python train.py --num_hidden_layers=14 --hidden_size=128 --num_attention_heads=4 --num_key_value_heads=4 --head_dim=32 --intermediate_size=512 --vocab_size=2048 --hidden_act="tanh_gelu" --norm="layernorm" --norm_place="pre" --norm_eps=1e-05 --positions="learned" --qk_norm=false --attn_scale=0.177 --bias="all" --tie_word_embeddings=true --parallel_block=false --init="normal" --init_std_qkv=0.0442 --init_std_o=0.00833 --init_std_up=0.0442 --init_std_down=0.00833 --optimizer="adamw" --learning_rate=0.00178 --beta1=0.9 --beta2=0.95 --weight_decay=0.029 --lr_head=0.00681 --max_grad_norm=0.5 --warmup_steps=287 --schedule="wsd" --decay_fraction=0.611 --decay_shape="linear" --final_lr_fraction=0.0 --batch_tokens=8192 --max_seq_len=128 --doc_mask=true --train_tokens=120300000 --max_steps=14686 --dataset="wikipedia_en"
Each number is 500 + 50 x the weight over its row's rms, rounded and kept within 0 to 999. Layers, rows and columns count from 0. Numbers have three digits each. The size before them is the row's rms in percent of the matrix's.

# layer 4 MLP up, 512x128, rms 0.166, rows 400-508, columns 0-127
086:531399492538477561423534506566548627615479499424500482572588517413491538490574475458462522520485402600481483440494439544477435457517477531522540531594480503474503573447533500448522456400539458396551634463443499480535521459487493509568451504487377553456531457444471437579479471445512484529514417528525510551491483516450455523608475472532532545417517506514490504592499500491476505481538
104:499477614639467447547495480499410570512443532530564405507399453565504477491404535404515556511567384537546560537484570531562405505484472442549490571514504436467527544449523493513461516559497499509520412565521507437449464569514598546498486462451457507534454483468518540548460528532505544493512466516554559543471446539473478487429418468416412516533533512430449563522494467454522518613543
104:566405515615532404551495547455509492490497568418516518590572465533494545520477446393570481483535483536529514476430571507447485497542423459494399523571445542531521533561486474540521569462481478562442405390543444422498562525541517535490469426473507432464402523537497499491487487478391416509483493416575475436526543487529527440483519490574511546598571474481440546561526494584544521512518
090:534545589554467508432501439539490503454470626585608470496487377510433541496473525456568522491494376477562573507463445511546532556446585572470512526521484417597442455528464473481463523557493484518469564464457494482496488487554500481596522401444461408485427509538535425449507511480517496446582557562438509505532419544455519545538478485492560587499540415471534431451547526577546508527546
097:457500624517494515609474446492490522488525435423509527461458443524485507521475531512523455526544463513505436434480541557487426533446520522507544509515451413469349553576459568547532572426471513451539461501540478519414508598540539569479481412494482461537378562523469559540519478567519512498556465455551389517534490505515498524588544495504448450442546586406447556571554525546389528548501
099:617504553524489532553432484523538547432461482476534516406473485490495483401520541559428481535494508550519519510477591564573411570526513530485538420452571421527442504478482530588500584491413526442469591487516564462408545503498511539473526515435508521505496526608496508534594508533417471474425510432549449434528522464479437488548518479623516559572416428440466469534481552486503504494628
095:468416523508486544485523580447424568509424616540562556484507489533438534499463508413535476465511551533542521495508575503476523454449467447470497463479434474554467434508459479532470488496475542558445563484559387469573555543591569509546481423547453534528547470523544554428489519520578476563653530453541443547548434530479435508545442454597516519372454530528556506462480559407504509568457
092:502575436478497425521559529408499570483363481479506554609557508505518520502538549467556568524478548523472544511405590649444474531481502572467526477500412531489496487463460471586537475436527450440528486527543552469432516477528467498573484531550486560503514508557517455534457459522455527466563446580509451484569478532460544505566449432626584636437442485550535494490560490536527557527507
106:465524518574526468452452534578490520532479467523488513499467458470494387527551516440514464477474527469481494460488648575501495420472607512483396620523480517413539620546545517487516472490559493451519437479524420413437445586400544552608389475489514513525444500580419503534505525486496493530471500534651521502501542456553484531484546470505475498573469511506463498412587484455511520504481
101:486523493532435549456489404505499531514525447575475445419557437439498432433562496516496588362466562480470465461536495507449508448524538525578403503473453533428563544477576493417499493509537479394491586525522618428472410518393474610570551537429504486539532520496508506458511485511625505623483540562552482567459459494502463485514488486498530583462525432515516538490499521456547514475536
099:572573472558470428477532514472570546554491533491578476461458459458456454456595521524430481423517430567478448402456583521506399522437539519453564494533513494460479522569543522543544567433484460423502460498528621417457568510422520572543422498509458473551502529466444541547556475420527578473490569483559415456486474488510473442551533457632465531531488555567506547504434537549482579555514
101:499466599487475521585539453415471529481503425507534536597408439538502568489423484460534558460461525543521465482540456488476590532484439498500613525571545491538487451533528543518489473443548486555537561496554564413399473479478517493478504442456438473468528412527522437427418523483509518490554565531505587628556471536395445439519526486487440555422488478476478476522361493415476551559481
092:473527561511412471525519556514509490552466462511511547633495447476527493560533471527554543351444463529523545418464445505526564541517436574462472517598493540469516498451542451479516495482555477464559422501481534418441453483505523560535373558469472505525554502467444420550416479476536489453504503595533407416466484483418520506601465461473580576500476427600544583505495465553577547497478
081:548420506557439569506436483418511501574454526489493529488481449496550366469482537567481588494568526591527467384524580548481468464539432512526485539485532503436559462510587492455502490460522450449422518506542515536476540415388468472450486495523483479469577397609479535485529524458469486437426555484475479505547441373405478424478394487502404538544478511465471487567486500449539544541512
098:510540483521499557489513440516549522459526510577482419493567474414478474517620497582423570477559531605492510420534447521463528508481392539457535464556512498503499479440509546578443544494407437481485530468462590550492508460478535488485506563478475631471504488506490420487523533352468500374542465436485410500472494462490444502493531494484420614501465431480452550501457458577578519588499
104:470407603484540554558510439496488479439481467473496402556457511524430444515463539385517496490515516489457570466476567536416515520493550465539541531446459450494446582511528483503624494468464441526527483468570547449468590494513512558583536473518480419560461505477435573473574528596509364531481561425494489540604466442554482525453555494580531461489549570416446462543453474418449509471482
096:531511510542462496499485509564500488526458551547524497511454503478468448453505548560480452529528466525504498428441582582524426488459512483534461560476412491429443465497492513553626556447470498421499528509561521371477514577490499570506493482508570490505416458544492514505565511415479490573435525522639499500469515441542455511617515464622549534445338579465474500425487576523410544484541
081:583508413509416446461527462479570601533487527486446538480512473488428447462508492576400529483500462518447493321442626551495551466500488573502472522531470567476542509521536540575447541530511430439494573469504510447466502591490503566436428499545456509499536472560505467482539498418579495456458469468531410508492478479488549603607435448482418548506484502516514560434504549566439540527568
111:437479476489484445474499489463449487534525471421523466571496507609469449519512491514549505339458553442535458487429519511493549480452590532556551485594501460432511472483526506425544442592517470410485478484518497491415500577490535495549407545539513424639512422508458577463441550410567548452582509576535532532533492520461517566521494471482433509531441366604521538453505521536505506526500
098:528501486508558535618477482486415450514552520485576494588511409439487442473495485456482509497574427494552607413443519522374515500479537596510473538511460507587483485550463531530554517484523485581408475486463570545544580467482464459479507508494545366504404520563468485497510485568458492425505467503484396436542426491506453474461510492505544452572463493487435451585489544598537541430601
096:595537542435490418511345436499401590548520546545507581616551490475528493427525526488516522473454425475445473502417477547517564502503534548541559594504568486469456502578544490423574469492563479551528417471462503514475409523435527468492518434504514508512440493484459558399466548480534540447526552548480573560462477492485565432472458484507398553568565468505421501501437432486532505561537
068:507528472472518494434489577504544475528516490444617431553546474478500516510531472430538502536493515550377571508446537474445546627513486585525483513507456450533504506407520492545504549472511609393520524426469566460444599546493501551545462488575403468560567497570519482489475336565433504522480486485488500525533592537497429516491469471479561510608573517501608547477482552548499512544515
081:483489464495380533489510505520505506523466521515514394472527474547507459531483535585513580516612396504477423487481520604554466461543507471576523546466516479553476493469589557519516517388416496458480432475543443477518522574438508532477471452610524480457480405490410447523533492542506465554506471591576470450496542376491540356528470406433486531492413479523471460496500602499463525469510
103:454473499489566543519542493526547538483519510476502408475400476541467511501491529509433446529508468529477410465548492519402428464534618418506517483511404459482439476406488525521502549558534459434484588448585474484505571557500549557555474454538428507567529509531491463550512478501542557440606493445624393574598453492504522444498508483531445534412549450456452531573553613420502527523472
100:521508532528542533544442437558454477466526504562524406467478491433535403440481506466462579507645425450534540535495492503503525489399647580586550480406538512498420514454546494458575507554484494470499473547422492564469575597504560478533515503485531380538486500480420541509470478589489510504583460524525436496523414477440481518451518475478459500578505430458475462472502578587437491442526
103:580478510545529399465485462492470576474500602455488386480528464496443525519579509411431464488561421539536459487390501477463543523420451574491554457580534381513533484424511615489475478514507501550461592513444568561467455570520484499574537474459444421485400458505514478490476535451547559490604482482569437408454417523487428541503505512507413534487494504543459469498437521507449507487544
103:571445504480489510454434554405457492597574547537567590495476470497515505460465538645514550437481491484477385553444580565532538531506514472568597532462582531496470502473547551450466530423502502554464535528492507405364429521429463613447472450492477491487423458513451527494460535570535528467517488525537574415483524418457566465516510482494471545512531442526533549415473535413481525501459
102:492611553477507481470492541540438475439531549456621489574413531550410491495477456500512446531492512541484530529468496536507553509548513518514513558620529442587421480543542661598469540527489402469486459431517425403470522548460477523533448488504442481496376504515445480490497491430530544464484526565475496461613457530496540499484442495458461494579446450549557465432496493615551493496445
100:491547568502481361494500542544511507458378580550491482417423531448509516508375523502515547525482459516489533546555476535509470408527568441528498580441412541518470539494557467559520497517508403454499502469573427454504514495525419538552510514541482465502499448485457549490692508576501389557522496472507506514561435523488552467516586515508428503573482500494500421617499540519448496453460
102:426449436596495583500434465479560534605548500489535505489467471533513346489587494534472457527522395481458469453437656530512413522448536476496509555539513552434461521499517552518515450467476492497451424456496565492499501596454534478570470484451462453547431527485454489484497498568489453625573431492491482531485516516572549472461577480545444456586492503452418510508505559554406522482575
094:544483580525533605395514442426514539462518548412498486425544464506427378406493483528456477490470521492498604510514466528521500490471520470492499522490538422511564483566480531440467554487474552437480464499612522442464452523500619583554500469452527471495432447473551538504505520504602578529471527452494500524492562483523488549452415444526496617427502536467503601433531488459535485660469
114:483556471546458611475495437472495498589516482582452483563564519530484321480546521483461503453541492552467536482534469510519529479462533532522497481481519519560478468439536531587454458530497458437485505572475537511504533479485541485537395517529478592468560449489381586537459517533484488496522644576486505542496544379442461443479494475449446500531417398540481615448485534613543511475460
101:468434604558541557478429417468517491511551500512439439474438406421521489538556504416427565441642542546520490492520561521450510546506488598485582514389533533544480542506491492512507522500407495474490516502447602582413575572520578484489532515465491493522488461498495447453421458509451511422475611588462355449506553505504469483460483479465489505531530483485544490526436560471522585500503
107:446517479501479562388466551528543485534570449466469452536551489447473519434595524468532444405508525496516515509550501523494609529503449578495548489564569420478499469499518558460457421499475495502511452417502510535397488555504618521599407519460464569481504445439490557465436529384466550450489492466531526483438593486534425520430442457439487565498484413543536610453433471570481547557523
103:434542462481479522456543482471458471544464465557509532522438539472504498552436463455524490501504571518394445481510596622379539411523578465482470565605452446472524522561549480596481564503557470427529553453511433430529499561423523557523493549476537443467548493543424445528539470574590453523471470529539395537572457480501572536581564469457547506451412501548523476527524494493391484487445
111:554473512481519565571523458536486485497516454532568408556484481468547527427541455409423530400493525512547536419504528536508532537433539545482568463591483537479447573500515469544610518460526379416522411528480548487446489517517569510482458541497428469555477552448407521496435497525502531496571572535473473553511472545410394524647422464524475501465535450530426546583497453584479524503550
094:504523452489469490467481540419517478478507519482459508470575461478462544498484487569510543528553530500482496478512457511396553494573453496546499507515477447527482427580465535506590535564486548522505447547623518504527433467427501453554470500509488502478359502498547525364519458590476502439499446504564493484480580498474534382464503474584476656557503537541520427459339620511526515560490
107:591477482475552496486492533493382472408456538494448498545574488534370494528503529565538471511550473549516489520430540495422527484479399550500441463559478411585473380498499548597479528545519538476485481491553528530568474495494506541411533461517427482622467533585516432459519515540460476537424473537508437468576473511470510551610411493566530541423495512525541446611451425481528528469452
100:468433463525521537517389564533517568559543514605483532487534446506490435527527543492496523494501543474487549467451531502501608537479541544552500487468568477539534573489569489487543523559447486488420424500419512551487471537410497460487518591415518534477465402481480418418461507447425466490478535605527468422512533420490550461475451505527430515505347420579525458396399514524580522526448
102:544501578562525520521515490413491500506377517476407452459459507500406526495474581498424489545613478498519524465391566545551375492517468500506528527499461428525565547454484469514526614464409460423546455569544529448469464539509533545466519514472537487525507499548478379587534490465508481572467479620595368440520459499519511491512504495494572541490518501455507563620540494500519532479542
106:482497538507501577462406608462455509440512532485433602522540492531502521455436469541496484458478462527483417561523456512419526475483513515524420500477491512573397397493510544488555571391544606510468538461519468479484513392538426503530543386583514526579434453603511500447519520531614508566459548512523458553528532435466512406488375506546496534454490550493481439533480444482450513528455
092:468445445466418550489393485479509509575545451450458520582502410463555468417541536473480462513577444490488465392535560538433461518499465563552511477473507601464443509492552464469466483437493490463400553551433538541462511472524502425503536482497455455562536464487484561405503537522650571473497437596607529527529519435451542485458494490531483472577535472463489412529507591594424540496552
099:534567469524504522456574469429555543468454450556469483433516509520460448490513483432493554403483529470452461490555492572459497417485576584476385484470463492419506509571506568569476429522504537430499451557504568428422476488553542679513529525482519460485477569591486442476494450518473527611459557531529483426498534433543537461616436470477511546511436537529522558480490594573434499475504
110:586477452469584526467441527458476513438471534433515525400429500540457393424571530497489514463500550563486369474471591525515480461441554542622506506499556450522505566488568513453491527531479469530491468498536462399447518564368491566529502536461513432592510495668474548501512491501460530449467568583551429467501504414502506455472495504517516487517455480588557405457514504443506500503486
105:606497532544450597483428532565511501507547595528535524484525540549423483502596512524433488502610468553474544508470441578490516452473471489568417562476475533551428502597531574525538560388327483498433429479508529490510523541472559558540375503516484536454425526515485500472524505489485437584536521508461512522476486453466479539522386441428567575492452485523529580474502499536498502516565
096:459551576572497460414485528449567453524472506487537447528456479630409470563458468492586528469490536528518474502467540540465494490460478567459402519523522476489557471480501524577425578556457520438503521544568483397503413520418535573556375449471519460445470493463536459488480449418459436571476485624532458494505523525531606495566470460520526502543426506627534495460519519594456529457471
096:550436474573471522511460539534516477504446505512564543550476509508520506499502466506379533531516483565534464479443556510567485481480484476553470572510490492444401573487500533506563596532418511498398469532564585433415620493524486447502436541475519580444400466542408542458541505405494440538437494588486523402533481397503388464532554496473456490500405558471473580549515482583463495551482
094:431538481523504561454473462430553508488496482478503433523567453445465471512597447523515528445466522501446546546522519519517560478551439500548543506463540480459575541462567566587474491480475535453518519432538468339398447543417565531472521526461504562483511478440540435452457512478568482560388524580522579543474586440494428406471467467468435566501488385493547594490448486388553543504499
093:471511457537562418564499461473506520520494564452548489527441471485431527462574542564322528517503515528495489426413578522478473544537534502540517525485457522473468540497489542553520534483395459565466426469562498490478593692415488434458548489516481425499501537534449434480581453450462535467472529499540450439499561438543442375489574488502428539505460526488415445560507471519533498489531
097:525460488498492507578518469506459481568501561564481521584533502582535476452594479386517453483558429457478465499472464601464501380546564572515417546505398433474501510574469472528596469525564495522413499564535588529531556441490478459539487511557478491581564543489461613482474523580465393503523501469467494508527383435516535458507470450464509505504532496460447475526479554507487514462658
098:654460531500489443527460495518463552501448540403529513584455494492481557441445532416497565498611399539540438471460553503506474379501536519481500627463439452520429543590541496478525530483500434491467403544469475516410492562560503542474506466528501459492532504522444566488515526503528515491507528529489546484509387467436420517605354510430459461509548428513533531555535455557465516509476
091:451385473533501511382454542539521587517430526579569427582520471503456536517556540476500603430466539520502501466478500503499552537507573452455553471607526431543502514370602535547475533533479443426523423509482544462503504604465529488578472503446421523446500465459487419469480469419554452523549468557518437519448456519520427438446539516572471533526429472532523439438428422553535527503490
100:494475441532451481415560495536531524470512573467503421448585521510476492614510504542471463502558423496478421513449562508513490468527506480442509483434472518529409494568509505459502607499479410453448438508536531534476498524591560532571399405549526471553457466509405555519530494542601535575551459439462425400484551493456578587481535479557519467470513553466532547447513559626398524452512
089:527556529443523504565540532445492530411466584468543542431519451458402434444510588514519568523629484543550587399505523526467410505481574520529456498512476493576485509502424490461512487492497529581471507439495453532541551497585407523429556578536520505538400510551508447510531535461465527415573434547500431455504462495476478477562514490554538584388401451509455524558554492523536531594550
094:552467504484455487443481547449419465530497443463490530524634504543463445517513503496599488450475509572496529540518626486498548480327548543444495482467534452483487528465567583482517440511524519548499510540537520386513456526461449541603426526513496512457361449430480547481459529489495456575468458543539498470497523478438403516517508498646499463463439564612521515453432499525456483465498
102:473533583510516520415519416435496502538484557495551518424489497511488386417529478484494465524490519467497535454452504602399459487542545507524498585584409433506495547588504465501516531516556505534473476378460489469529601639481497467607525492450518426542476541511494415486536451588481460492573559493554462452550418518543499433455586464487553480540436499522444443563547533608485503474544
097:482569549482498442560446440474552557560423663509528564485472506577525523484464538507533500539602503486486475546472577536473489444475564466509471510457418496470461506519460415499513570523465490590393470510503461546513587528542458467459512479538474441501501479472465490510714539507501468533619439500419494449563457529540570472551490458473424511577436518484458485538565536591491498492489
105:544483486618462454509459453461475479477513495556559542625545538545501462477455558449530493543580485538477538504414541597492594460377499513597519557517554524493520476506543538523527453465406519412458514479497496502500458552421523555585493504466465543475446453566475451510442479556392400512512548544493536552530578437471482447482482449456510541460422429491539559430365585475516524554487
093:466525503500531506503517478436477615457358608536482418465393507552455488429559530476589520471489444545495525454508527532509458433483543463481520574485484450532564594376520475576463481519497389488489571547543447454487503629498512559538505529462379480440534538534513437563585506528460508547525608480511465492518441566539467495488471505510462512457452444480483454465544516388569518503476
104:553494473480514445482393612523476510517576513434520550539475464372523476419423500613453446494474397532479556500509527517478514506480541473498523510514549529391437474499542540490564530406503515522482452422497427451460598492503597561437494473552543589567468496546427597478439524483537505482439505456538538441525573508492450479514489501480366527534527466459478524501462465516438511651500
109:437479543467521495485489466483386527540416604541524512633481502582439504523556531495471475550470501473504586437389542547397520487455484536515583510571524410575438431478498457504520534552509434536458435461463457548573544577474478444563502438529465446488497500556481437424495498521484476436602570579538454490535449477434468518466548488562487441458481481556448465509556518633431499454489
099:492507513476554577492438456444516516500575500523485436506587446443543468495562507482455501512563488505488494512534575485333533450427503665585441480441478525471507387524521479475514516424500537506423527580486598538579461490355442509518513493468508458476488521476558496472497500504462487530433472562517464472468489484528567391527450465534477570559542526521472394411429557472473541521568
105:450454573512548463566465499509493540516529469598587460506492498566502534524498495447547472445468504486475476493472536552468566543435530488637560577522526459419533525470552520569536520523488482503550440542540590408433525525382525507502479493487361491528480501503497501344423502497478401507567565480450527515571490493517548449509541509493466510570478420441436450492421478398408505591449
086:538575513617436408471547479523493554533432477465517467492493540492430534406496598431564508594530409607422560518445525507514578530458471585539533566467552469431463455531543553540590563468416445419525598465492481499469586510463450476471478489554473554545545450517503502505458436527479358482515543527501585511547583455502494456465498494444485469503498454480566570525508574502479520556524
094:556542502659505537457487526508482475505502458513456572493498411454499401489578447452439611491485560450505422465544597484537495468561503500515448513521473612521516593503567480498506499407492523546448472402549479365553495479471548536502396460427529563505421450551472498493507466467464493544467550447491466440506541501543565387446537471544504470584494514597529503459496509417526562472464
094:589538534563395601495524436511475465552469539492446458436507452410499505416594556485517565398612462653469574441424529503500545485538471558454642482516511457446522498550529460505493491413491456483533466505525531564539494590526554479563511548448547468434487468463507538546543513528528550514487404482478471483430433436402498476519464485454503539473555520472476549590476492468512503512568
100:573536534527453410555506534469477505507536522510599516419499470479485483555552479563499527492487458558468417445470497492439490450412591546498522510492506490505391496531513554449519636485429493573471412479547520563583469578433451511471494486624499540481438526569462476510553513494446452449594416502461429437433471468513515593647545489542471454535515500500487461546437470553439526580452
100:496485505540496564588521478485501479526531467463519547579540467464531430521504526496386529413525473529507524440466539600462483527558454531436444461482460520516539476537554482568594541451568438390500500409517528410492512470575528487521466510465527483560546480585448474570494433453350453497416649475477475436539476569467552476463489465510612460432477562541495434537489509439533535421527
071:463454445530434446462533531547440519576428484487498409502548541547523564592499582558518507495486492501466548501395492545493543551549470494455503519566438519419536357455524460525599558444506490402548424507549537478555534531473531545594449503539479528614526480477480510600471431580440459563493507531523483566425562560445473461521456460434611459491483530442496606449506480516469493532459
107:439590527498485478516552529470539502521401458469491469464438514539410383567596504475597557458504531543436521452547522513475460492456615531475466509486452510523490432526528526523527420512415489486534473491648498373551485491388536586530479525523470495404437539501472497478473454507393426490518534549434545546471532477561419438622511494538506508479429517564497587530495518517485518493549
103:627506542512525449556555463462479468540469562517490551498448550518418496524416524478501525488507550496515476523451563567512485452460501599501516457463433382562496551475464473484551666532452519545464542437566503487469546476528503466526528560478503500508454494479497544515525491489416432433418562589433410387512478506530454559596543474520449496446448537598469550505479635546513510498405
097:450478537467528442526588505510463497386484584520488588540474489575400500535447438489487499580508492558505493482510499474511419462438518525515448454541429419513429581506467523583537540551551527506486578463536520431479609460552544530490445479606544419517459455559454527454575543423500434506520472498497436471652456495498500594524469459492444529439511591418507509592576564501463517522525
092:461543509520489487454544568483439534517456518467557518493460535529462556507499526454537585538576477570435588538437457571445568515508488563544475588575446526455464428556504480475608532366428467412566367484513541509480607520463463504562422516575503434552487498505473506531474396513438481598584482530478517576509595474450468529533516464422563539532446462503523505580479528515530471489530
102:575489540556455400494396561547550474483481490521503459469432518566459488526526547477472432463507410480451439351434531558519491480385507604507511508490542485494498534462538527467574556519445441506490490562539546440479420563481510486631461474542417504449476489518474606472535505457430451502504515589572501390483431443499464508573548475589515518529501542583491492445481551522425525501576
121:474513508566444535498469455512550544546489487544515474463582366533450477507453524509466625453584456504525469477449569551468434461486582482510472560487459461379540456552501519499489501501497420480454484500549522402501457502515569520468446470538522518587508394546486567447539532487612588584473447471597488449558516429458503445503463468481398575501384483493481504577520564514455579558538
099:476556480514507587503412439526508572618531483551417609530517457507515446522426492479380445485550590511434543493547516470469543528437510472477451434601440549419596509551519493493556483506492514421454455501460513563535454491466648459516502462470483554477549427437426571489462515522538542617565436520498413536544457430464482550498494474530487511414506414465502525496548493541525521535544
109:449448513568417540547481534397532471529443511411525435524423437587449507474471546543551547477510526517584537502514542494494525447443412585463492453499407481549485497559510495474541535463524448541508582410532456525518572604491501490533518467518501500502546528581474450518528559439491419491530494555460425575479397503507364575539432498444427465388472580464530477576528464523409513453520
117:508521503523531442503488521501480570571540559562583551557408468507444394535440567570526517511542376570454471422395462511409491484487597570532454532527507505449425493504511599467522593501457424450519405505504514487417482507373446461552464542525464515458437503551481612507472490544460445490504500573455529532526506489431550502593490503534456557553443479527523580447473515534561520541520
094:461506643563527568471510525478470538491476599597614519463479475417465491491477507550480544444547471527493537354481530563473482519562509513478457554454543479518479476553505524586572459446480475395512381492531584462389499506506539489578483496473503423547427496502480475473494441536469513502513509532545520535511586485396520425476432498491510612489425526507537425481472526474589482501612
105:543521427617461503479418391450477510536569487429510435505551476555493526507510575500522411464613390513513491525409567502487445516514486510499503476509416482531490442506476538491498504492442509453429578536580529528437456591419609488505434458487441487473420492432508530472525507521484495588472426509532436469524517524547547621575506464470543505454538475441496628435525499603526521570497
103:571467470451460482565475590488439627567489507470503589608482504556482531406494528507435402515453498491512432519462461532516511489578487459471542569512456520453558528549492456467560508472533454452453472530555468466513455426509497530433498454564441537467516444547506491433496582425547455474509546457481563540540531528538498599605330482587460580470398499447428574506507467488520499542503
108:456498481529451539535511483509458534498366577482513523449443503481485549424467548455381531557584429496455563425402547522529440492480513446486523551548465511471530515448526475620596630514450432495382503522535496524537576591559531509527540489432554515456516461451439492541546479427541498553559520498488418435570411515505534395438541499526565493451542527443492493477550454515454521496548
075:417585512507482478468518543397465555503499506452503563554581494516516515507539489504502541529525501536410562504475652557328600536479441529522513517436534504455454553544529484605501498431527543433538565539461586456479523517476444525462486525491470498481524406538489555508500408501497398480523412535538566539559574484479507503499582489434506499547555578528571537503450499452408502517601
096:522504535512464436506495535399358483524387554501504490564485488437464517478461549548566536454545443525567486475425527508423490450482547595476459510494459479534478455554493484511490440481562459560551477569512567496510477512544428491545494461441518447486464495471468432528501513528621545523545463593594511512503475525393554432470500486668509536574488523509533479478344508528484524394552
107:479551473467403565517478544507457511615534474569520562627454417529506512465500479537470503420532492497555501399522519473472593479472575510521495479558457453448449395430472514441587449475566511544439564509538491529506506444508508453466479454582524572529524440467527519477508512447586513447547550524544465517533453408418427465501491486551422543396501530590515571436405518468560541598516
096:469496586519450451455497512458513535520474609449482544445533480535462419492496540617517456541514584481572412544534479502462360420446449539516447494447441533516450441477490473438486439521405566520501564501633490513593547496470497531475485449561492503554452484550513435471475528498413409500540496525516529445487603475522533515530502475555468581554441550576454599472491536569524501595565
101:485479499554537449369476555463491548525477494435530525586454463529388541597527544556501455420442539491562482532410561531475557546417506477469570467491530450574485520491515523456466523542516495468500497412492452456410459582546512534567547412480513516546514478675526392476479502485504499504447581520492390473554482498469515558445523506511467545380480511450526475493562462530431561481425
103:637524572491513459586388525374501505585560558517417533517561492506547522492449534446564461450537476510524444523517547552521564502460455567576408543404530502502518493551527458454491471470483491548430541519473577534483519449467440533414457439583489485433552456532516577447555554474440463499473481508503545378571523438502543445594443484501416517585523467538484513496524476466425538547535
104:505504500502431571447592512490517522439586476492575431466425459484530411430511436516455529469535473495460497424513545468525439495512525473515550465495505508427486480548579493469523594434566533512525484467546524483506468474457472568498537537522522389623384550450523585507499498598605559548537437454457515576459484467435448404529494469537456583448555514454468471583446576460409502478585
109:442597542534385422530439493512470514495544594536566526455543406432534498456412521525557488533511406469561582483520474511500566458497535499531492668467504505500546412569559478557439590514472495492407586395438437512566497435502466515426508426471471501533471429459497521427496479554548478439592512494522581462499535551444517432490573477529442495540541475491550447495498514501480520539524
092:416538539586475534398558508474487519437502510484597482423497446540542421425506446603515471500443520508453506482489520503557462502477610439473508472485443551460472468472589405496511559432556494515491446466461534428558529596427528628477536513469522416648450518466472494528478465559584536530543475461433441459445535474547570488516565461502477507515597501477508518480526514484360508505515
105:457597526495446444470473521548572530487491431555505479497520424474540445585518490574536540480518413521471441466507502519472447496484532522521459515568447539429403462515522480570487621481486465478492497493534547449445490458482541567538363414613456470600429488481469579406511492493646445567544515576553448537536503481433550429505559446531516521583552474495497508560484543553508550523572
093:467532535510472424524592467453578532535371521479578526494521530572437519553631508488562451512537557549511503556468539583460446497449513489482499451550459484547466432434446465461465493513525456499496541525577451473538495587540484570623464447587487405552398501477510436439509492567488429560597534450515498563499569554485495514504462456540504510440482502584493508550422575575426512453432
105:518628504533494412502514498470493539517508498391453537462529477460438485464601524536492426534514494489500410431521618498442398501487520593425507486512455439506533505544509525486491440493430507475523584396537469506561600546525495598452493508525519448552523490536472485529600507435424548414404490423589554406477427495498446550551483471566442498487503554561434540529518540493464519517588
111:526503497524420442469456432503534515515561602536544530450487485523469435604452553534438529532540404521525429476398522511499427450521529510553538505519538485504419569479534561456421585564378477480456461385497515440539389559485469550498525428519469463478494493565462508488572533523543479496534475582451502450481465489461592607595563504428514492515448414592555412505509528529497502458503
092:587499476545463374501588560517348601478430554484531480541508490503358472522523496478502469587542517435543568534422524515571490438428574466495494505523474479493475511469465490562603493543498502482469490516546433539543481562456534532486472535483519521557404497568509525525474531461436500402540443460539522444469493496521555545523460468546555596390469483525485521427543578507597497594540
078:454570536497587440519562592463442490559507504453471491459473541500496468506536570481515508510546535562380444543491520588481561512573499628503463508463557603486533529549527450507562477408501429444564475578502545462416589521468430504565478530500495435465498465534417464555470424531508507628570478574471523574552574483524557478507502435500530573564485578463529562473431494425534491505440
087:495533536473469457621476565525536456488525528422459490581424495544548506477523527437527438437470524528533474314548487542512535533425491524450410472585467523548441485530459393511556558442528477494505562478509465511513537446590526550520391561558484495463461494509490481528466487400485506518612531544530487557518499454497513551632425455535499458491461474522504551512577426624507528555525
099:490456556505510499570550468499557503443540640523474482527518501535481470511510462528444490591476453591462543393584435525469447460516509507562406510561379516551465396520500534511542590479494492530480548406554515458434611559491491508445434467592380440447509502536512492473499470444439470446504549431470479533504508444531504451548448492507462515547501486431428591565567500558583501499576
110:472490505541457518481515481484582573535518506527522416512509508480502481447536493503419481441490438485426419361506492495538536512502534475486596541552523517467402481491517574544552479355449494517523482512461641513473487519482492510604538419529410467557551514469483482453496462515525555464593586453468446509511465453488546403455567484588546477495555517477452470507388463453459516478660
095:568514440538419503466525495506517467522515474503594586536450526595511370492505563455526477467514497535544496583502556549591492484425509452534496496470543472468427528515546486463524460511466524483466413477489500409326520537502583524587381443479504466497539391525477535528423505557489563518469673514460553523543514511434484505484479472451516460486464506539576538407477563533474501443494
095:546636566491510398460482531557463512423485496637676477434477471525478527565531433502552452488471512519521514522510435474450629435424511512614484591528512512499466525604478498465522557496538495541502482555486493544531442480463446490590539486564471433512439482489550477408570509557533465474545485504481457486554445530522504487481536482552468568516487468507552396425417489541457529474462
098:455464483441557616455454590514443557472460546527532509477562468531480444416417506633395507591536543415529520499499473490394423445501476516525451469504465539570548382499494521484550542504479501518427508514583441532531545513417521480523514464578448508522517479591522535424556550521461469443477505434534447501542467490514480539507413504620423598446507568474491475405478473469536521525536
091:476589551539397559463522514527543599471420504603507395565505489523489515482497513449483548455522423545473549512527477514479503508446508482522504512611471514478495534452553530625538567467545561493476504542638554384464497539393537575528460423524397538490516405467458498494496463481519468487497515493495485491506492420414409406503480444495511535395485420483465523471397494497473521532566
084:440467472519526505424543532487520535488448500465526508557454524524471496572456534494482483539470496564436429490367537596402469521544518596477525590522515531432421499510531463544544556420553421447559470521487576482390623570479538520550452473541470480592590561464450414514475438513557389519526491572517446510540487489516593539497510456465555431499514614536479523588528455488512478506491
098:514496483516439463486494526468519654575450510479520553552489356487497453465460589489433542530483429539466445426390566531449500410482518577585515533552491561426518523509569502488462487514539411460480481517476493500481424514507464489453481488492427515588509463609469564488493487494544517480556434458534454452534509447476496566623507476453416598538476445557547486525549533566551574524597
115:563602528479544599491515569382503502518538463491508546444536470415493408410625478486462477513490502562477478526602525484436473502507569511544403547501446440409556532601527510492584453481462552520513488454507493452466650428432559559428479560518506480545535475529510433478512508453449506511441519469467449533512454486535429497542463475531375550449505406584473480547503476511501522524530
104:479488557536437444575402537461573559486612540555599482483571509482502426566439451593401448486466474537470420496563509499526419485486486518544396535429537537448533542423540597517498557386482511485513530488458588425433511460428495581449493473535426524488533486558480494461534480389448472422476529564503487493505579502519599499539506491584483497552448499512461541524457426488545508479523
112:483566495482513530508552555474511483486489506431490474497472502492413519496555526534539530470596584616563486561462593512441530488541431456500622486563471521453432425572508527485496566514566453520476470479612442524496501498469446545458452488537494515470397485518456436545569548529516515508494432405519567539513502503393383394599437499462448527565496483550505597542391468431468517538483